{"d_model": 64, "init_std_qkv": 0.0885, "lr_mult_qkv": 0.4}
Each number is 500 + 25 x the weight over its row's rms, rounded and kept within 0 to 999. Layers, rows and columns count from 0. Numbers have three digits each. The size before them is the row's rms in percent of the matrix's.

# up: layer 7 MLP up, 256x64, rms 0.387, rows 49-79, columns 0-63
# down: layer 7 MLP down (transposed), 256x64, rms 0.364, rows 49-79, columns 0-63
# gate: layer 7 MLP gate, 256x64, rms 0.437, rows 50-80, columns 0-63
up49 102:482493518518489501511534489518476507547484440482505522530428520506522481478498473524513516522484527474516511504459511520568509525493519510502510472478485451514469501475488475523538490525500484
down49 103:508498487507532475513466552456507516455502567537510471516540491496506525497475506470546443471512481493494512526524532491525513447517498503482472516461501518498502473515507523502492518520502509
gate50 095:514519557509495496486497517539515525483440469508515542479485436516478483483532525478527508530502469513499539479500501484486458519514467536469493479499499485516544501520515502471498535464505480
up50 097:514519499472519516456503479474506547524496515503491506544476495449501537478486556507494477515532515518501482483494469480521485490510487465490508499447551550486488450480488494509486507551509485
down50 096:462480479543523482473477513500546489495450520517490488521474465484489515498512446531480508513515475471523479514538510507530487536537520501485437500511470489468470486520532489469497510499501461
gate51 114:473508499540502505541469496453506508519499508501516517502490439467499531506502484523501501500476537485564513549491540481488470477527492507512493478469495480532476457480538458532538507493496502
up51 098:462529478484508526492478530514482465492498471500519488481488467519536444535504504532459488494540519522502527503482517508470490492492488533544518542514442494500534534467490540481481503498475473
down51 114:497510542476525522472523481495503505528513504446504489502523507473474486504473494490447481536473501509514510529526519501522523523516535492477496512480512514457486546530504484484412503453516486
gate52 120:452504496487468511475472502482510514499520478550460472523512488466498504475497481486548523492481561537477507541522505526522505505523460513563500527507515501519531500539465499515500475476519504
up52 109:433502495568477497500426496510529473497533522498525503490544493471498506522508514521501509514491499493497507510505506507529553507532447545477490485474498483503503500500480511536541486470510506
down52 113:513483492486506513505499485493498471546494455498505490559444485527521535468534487490497511476469494549488555494510505491487495487429503474497501486499517489506505525472502496559485505468525472
gate53 107:496448490488500521489471496499553510532477464528480506513510444547503493498476487506503494500511554526472511530519489472493481496505550501521495488498501536546539481539496469546518512498473527
up53 105:513517509475515469495494473501473511523494492539508519490531509497494502508520530503486441437476489518492502481468490506476554494518496546482516539477440477471504521435482504491512500513502539
down53 101:494497504511485520491518545527503517532497508532475501519506509512503486491476521435470497551504539465497497514523530454462464458518507480522504487546537538524476485501501467540516510501533485
gate54 086:509516464466464472480513488524463470494455495468484475473521461487487465445493509517504482517501495473508476486509497468459485538523512458503504538440489525524522497553515492487516492496516503
up54 096:487507530536476506503485535485531457504446484559475539493478512510460476487486491494518490478465487519521500520488481558525524514502522452497523541505507465476501488453506493521515506487527520
down54 097:495519510519493526436518471485504506500522536473488524487504540520505492518522496483460561515525530474508473549537517469500480475495526494494490492522445512479483478549499494522500545499478526
gate55 093:507498528513533491549491470454494540458477533512490485464478503516482498489494480495520530527524489500580456489512526491437472504506478476540516506517490488495548498487476505487498502505490496
up55 103:536530528471513527535530503506491488501458493491460493489495521507531466505491516514565507527533512429509513510512498499486516519482502495503472476498502559484471466484508515550539515475517509
down55 101:504518522509491493508489503509495471477489495528546462524520481492497476523492506476502494480486525464515537493471486479538478472540519504527490540467537454513550479485507486505509484570556475
gate56 106:537484497467480522472531489507475458508507474501483508499511514505454546488524509501532442509494544486523528498485472531510511517482512507488462482496434487494567497476507514495474532509533508
up56 106:499546484495500470516519475511541486464482509459515529499495505509509496506496482528506504507466494462463487492501477501443489481531476513495526482528504548477458440551501469500507528531461479
down56 111:459496506520503489507511474474454494442493521493527496500512505472500462511537495536500540518498534495515497504497504490564436525494529531472502480493496490536532486519480535478510535491547514
gate57 094:501471501540473461471519503482492484518454448503486479462495506480452519507483523497500445486511469496497504453480471486531507473481503484512545517545506511470471524542466520487516501468506512
up57 099:501544490529450487475502498563513527479478528493486507479499487496521494486475471468489523519487534523539525465490479519448503537530473507470480493472483496531475449449483490523504493500488496
down57 096:531517520472498479511474421494500491529515500509489488507529523482508488524490518538458553455504510493449497526492476513548488463497531519489489525519512498491525512485510496493558512530534504
gate58 118:496471506513487501442475496498476476536482488495499511514507507512522499483457474503532448496492497528495495500460478489558490503487449531507533548543486485494503540516528524487444467503512521
up58 099:490499455475486481502488500489558478456467496512519493533535494446490440478542513487453545512467482489501510485483507522497482516494496510483520487485536483467519545508500483531495508491477463
down58 103:493508475460494466497531584487525519482472485542489494481459499502494508530496518543499525497519507511521497490492547523515494463462531498511520498491507495499483453531460537519522516509513540
gate59 115:474495527534507498496473486494499491534521494541483479482491489496432496497476547502510491508517508457570544464471511497508481491495466492470459492503509476514471499544522530499459515504478470
up59 114:494493495506520493524499476532505496522486494488513509469524485477495512507494540527484500502543470426508503522497523456566457479489532517486471527485482478497516447545514507505462506538515518
down59 106:498515504484495489474536536472537507463488471465467487513463497483540463504515500495536484485461448541467454530530479502486514517505536492534523480467521507509542501489514478507518472486468514
gate60 094:509530452488500487473497471454483484508512505469486450539477492508497499492517482517499527512531541450502481516496479517518499483493460460508523475496462503464492537451470512450505485511490545
up60 083:485488491463461486440472478475466514517480533500494474507533523479531499503517492517486479552529502467531461478478507462472537505499496456483518486509523525525479537492513530461501507473482526
down60 086:437482479496533444521501499506475478490497517514501531499554493488457513511511492476488469544497508506454513522485510460540483526483482482547457509504497478510488501547501500504483528473500541
gate61 104:520478500547535484454500479507482511552508504439475514476473455492529470522479518459482517491476506536485494473503511501504524454537485523506507492481508483505482571492471500501495486531506498
up61 098:504495486459484499511501483447505510463517530520476478482569474534517512483457512514505548517526492475513471487504484474502473448484472458518531501523509525499492495484507472518527467505501453
down61 099:515488495474476517505501526520520568484456500505541512484500518488506477477467479491497514546517496523497523492507502433476518527509490476503483483540503510534489446508485549519534471456505482
gate62 090:494501516530492492536497487551461505474498476459471458448435522500537485503523511502481483527510504507514504537535514551493523490524527508495501505523487490475543525497492461513507487470472465
up62 105:495506483525489526502505498521463487529482505517532499528500506518525520467543527479475476527542505489489549557520536515515483488439482468499510451491528500498522479499495483441530533496498488
down62 100:511529484513510461525485484455493508530510441492478552525459436494494522514465453484503515491497516514488509507526491530483538486501483479470481480494467475456510493487529481524516534534501505
gate63 095:482498529516487473482503524495548492517544526456516491500476533482473534517545504462522480525503486466506525524511490506477496496520516561492460522495560533519509478489504509516512484552529492
up63 094:515496511524499461539506512505561511501530521489522511527471506488511509510526464506458461451482438468506495515515495488493492538524521501517483471502558520530488523494465522497528534500531521
down63 094:515515505530474494499442506474479495533518507448481476519527471545484492516518519527577485499482500486495498492487521516465488469506484520514505490479561472532506489476478507534531467507492470
gate64 091:484490557496512509493427508478489523549460474520515499489508484481461553502552493493508496506488500495488487506467488462495472478512512529497467512519498513504524520524487482493453501445538504
up64 103:518452493518507497553454444490516473479477517471499502495523506500475470504490467513493525465520530477504512550488490523492500487454465502469536450482520518483505507486487476442483484505520500
down64 105:503477498484492521472523524548494481533493523509489503491502488485542487523507517482542488504468500511560493471521504489484488517497491432513450486455537497501527536450477469504487546486476491
gate65 109:522509539474516495513509515452526476457511455506491498489489491481508525521476516501497490526517493467482476512518547491454526521489509488541513439516551485503522481536516514506535516508546542
up65 107:541535465473487507510478460499510515470483489468488522469510508485480491459518514483482497519514497458445487497454499519485453471521487504461525530512492486528462517487543513482514463452489482
down65 101:509459480480484464516478535480473485516519533500530514497520525545537491499491436480489496502532484528517482512500485474484577550488500519541478531503496492521502506503460520505526485518517519
gate66 098:509482509502536513453495538499500508517477473466487508521442500538505479546466482500550511514511515481502516516518511438500497508496479458509469468488489494501473515525518503521487467482533561
up66 098:475535512517527467496471504525506466517520503504520520464494484527516466533506486491472489549516476490506513526523490525487517486504502459440509449469522499511506508513547504520560465497489547
down66 094:547467510491493536521475531518506506507520491507507515537506514513518457483515509523505499432438503513484537464525491485508470544481514507529483539546517509502489496501481492524464471520463476
gate67 100:493493467546480495528474455543511495495495508551483498494525490506538475531479556483533488515528520510499539518493502509447480457490484524485484510508478483473533502449476480521527507516525526
up67 101:530485486511537506520483466520462502478495549454537472488472490475485512491488460499503528483487513538520501520464522520551479536541498471506487494491504523549541494488514480481455499461511505
down67 101:519497528538482541483531506475506505534501472514500497534532457498524461531509522506477526452481497514466513524470501465490519485503471570542521483541508500510457511541516491505514481499501494
gate68 110:470458514473494501460506452474466479494501485481544526558501508503506485470518527496484498464458522500560464497495540467496450484505501515497509503507513527506500555499497510522516478517467508
up68 115:492531471513475557503510467479472519517516502507520534545514497505482536499520488502511513524475474492534478455464475526472481539535508474480506488493473565509506526500465539523500506542503503
down68 110:474469507504502462467473535494513490511507469496501516476496481521545513552516513543528487486493503508508539498484534452536516459466473484488486516521490524530493515526506479547485550469507538
gate69 090:517501521488479454496529504468500499468443469536482498500535481524483492472500481495550536526474516504526514477475492488529492506517486515472523463538489490506484495518440499463518495452454499
up69 079:504535468503488477527518488481523467524559481517512534474531487493512465509496523529515502497532513485495511505527484529427504486487463534550495490513467487506469459542511521527523507526519505
down69 089:536548499496508504475505531530524499487518496500487456486506486475512508511520490503511519471491526524538456547494530502544465518500507523500522458467564540545487484470500516489499532477478524
gate70 101:521474511538484485499487503509466530504470506479511516507472523455541500495522477471522512464488550500538459526482514544528496524522523528493515510473519486459449517506475494505474506548499458
up70 108:473493472564488502530474514519521510487454511507460471485499498479509506501493539476515535529469528492503477519456524523520475537474471491460474497463490496474518499476493511531494532510511439
down70 114:460499488448524496477548513484461493457489456575505504471504444482485485501506545516499500443534504497477504482501464506495512498498513490502495489502502493537482500530513488466541519487500507
gate71 102:498497495456498484487517468513512471520535474518526518547497493457522460519480532474498469511477520449489475446516461515504492468492538492530485488479484455518533526517535496478488479502492532
up71 103:474518495456517469544516521477542513516566507464518456478500506472524496534511492502512479465496517525513525513528461469552483474483520508516496495471500487484522515497538457499502525503501538
down71 105:458465525460512522469539465518482519498484508489480502485504523538494486473492491459491537505438537537465492499480512523545466471457498488498508509484507558527503490521483508493514487489491467
gate72 093:491512491511536495476488453489465494481536510506464473477488503461490485473519491492530476519461514554495487448479511494521519493485537551505497527509502510491459491489482498510478429502548507
up72 108:535513525534518469471525474466461505498540517461521533495535480526528485466514531482492495495479469537503517465539530510540514537531495538483537489478474533493495496515492522530507524483496477
down72 114:488514469481514519450505487533531469482520496479489512506497527456504445528478511519529525531471533501537529496480522501492415485489519479469507513500497496524542505517467461487495506483515495
gate73 104:447472509477485509506472477514473487483502527451473499484474504526445499500518477480519492457468542545485518532467497510480509524498473530464548476502515482534487494486475459493492495472513471
up73 090:542531481537489519480531550521472471512504456493498516524483515527482517488488473555484477537506504505528498493483491489514497468471463453504524472491553538477502497461518498517473514538499481
down73 096:433541514515525527492523504484492506496512515518479494477498523497511515551511542455550494469494479491477516549495542509483486510501489502526468471457480499504518514523489468493460518472483547
gate74 101:510511521477475507538483463498514515511567478563515505507509526485526498471492483522460504526531520490551506443499492487474507459544514494506505455478468510522508464505486525508474488498498514
up74 107:476512477484508486498468471537530476529534489507483519500534516505556512503514517521553519464494485487490520470517506481452498513487511494511508520477501526524449509517529514541540456550471488
down74 100:490488531465482501487524521491467534486541509507487506447515492474500451463539464458527503562526522524524556496515474501482505463517526466489524487501492504515499505524512487488508487473535507
gate75 097:463486493482491482482514464493514549541487497461478499546445513497497480511496508485505510499503548481519508491492451440481526492524499496501545499479460551517516483462501499520473490525534510
up75 097:478498532486543509487513475480478496557489505515484491515484503499543467490537487521445525489478469469522500507533502507484462489482524449551474487475484516506481530489502467527520459505538523
down75 093:448476490472538499500471522527477473542453535486514515500519492496511496477544534513490478505475450504511486489509499510492486513495484497459520464485522501472463517544535483477492461476446481
gate76 110:485451493530494488476479508511487483482488484481476513478455449543524535510498489559495539489498516529540481500485513472503495519500478516545521522465522461479487494501463479488480492541539471
up76 100:550499495546524508510475493509509501480473495560555472482474492505494517510473492478547516492514534490514476478486473531529468455517490454505476505533536485511522492499533527483521490483545504
down76 106:441504488473502476560521472494499478485488507522489492517507518472433507484493537478457460493507534471500520480435489506497480500519498503470533497545497463490496499494509511505512540485470480
gate77 098:512514535517509479511487517507520508454506499495521536468512519489488450492491545493525485516535541488534430470504544517516489534493482517518525497508487479495485472491513465493525473496466442
up77 090:497515486469510537512519506487529489535480503504470467546441502472496499462463477468463523500490504495471491544546462507497500502489476485501528505505452450498500509502535560507479513512510483
down77 095:447500468533485455496542471535495498478535519498514497457489523539450517518463529511479466449498517484491528517471481495489531484494507467517569512510480526507492495503495491485522496515501507
gate78 099:506506495496497506469499503485469488502507500481497503494439475480481465510549541578496497522486508457500518499516522556466546501487482484519508549475485471502509530535505506467538491501490510
up78 107:532472499533545507539495502501458561479494519534471487489482512521479545528490447451527503487485472523479497514516523500486477518455495505505514520506477489507478516513450509517508507529543521
down78 099:479530491513518534526525495489504469526544507519511498505508537554501504459546484472509459534511522469521509503484530511504508505496460460460495446491492516509509562525475529515492500492475525
gate79 109:502550522535509512524454529533483487533512496512477469478545517490501497475463511478526485500477544514521512469520492502491490499520478547571498494512515529499522517550463473514498530487486513
up79 115:513487504479548510502503486506522517512506487479492504470501501524471517512499500531472494509491478459528507510499512443524485498510485462509424477545535503487482529468532441473507509446474488
down79 107:467472476478471534484514519511515475495464531530523453474521491489531451481461541473484490499515505513538471488510520514481515527525526503514454522474501499524526508563488510526496478539489509
gate80 092:522542508505490481452488493504463503528540517486477478502479541465502518502488490512485499494551475509512458511516499560459475472539491516525519478507517476516458482506470518502440473520512488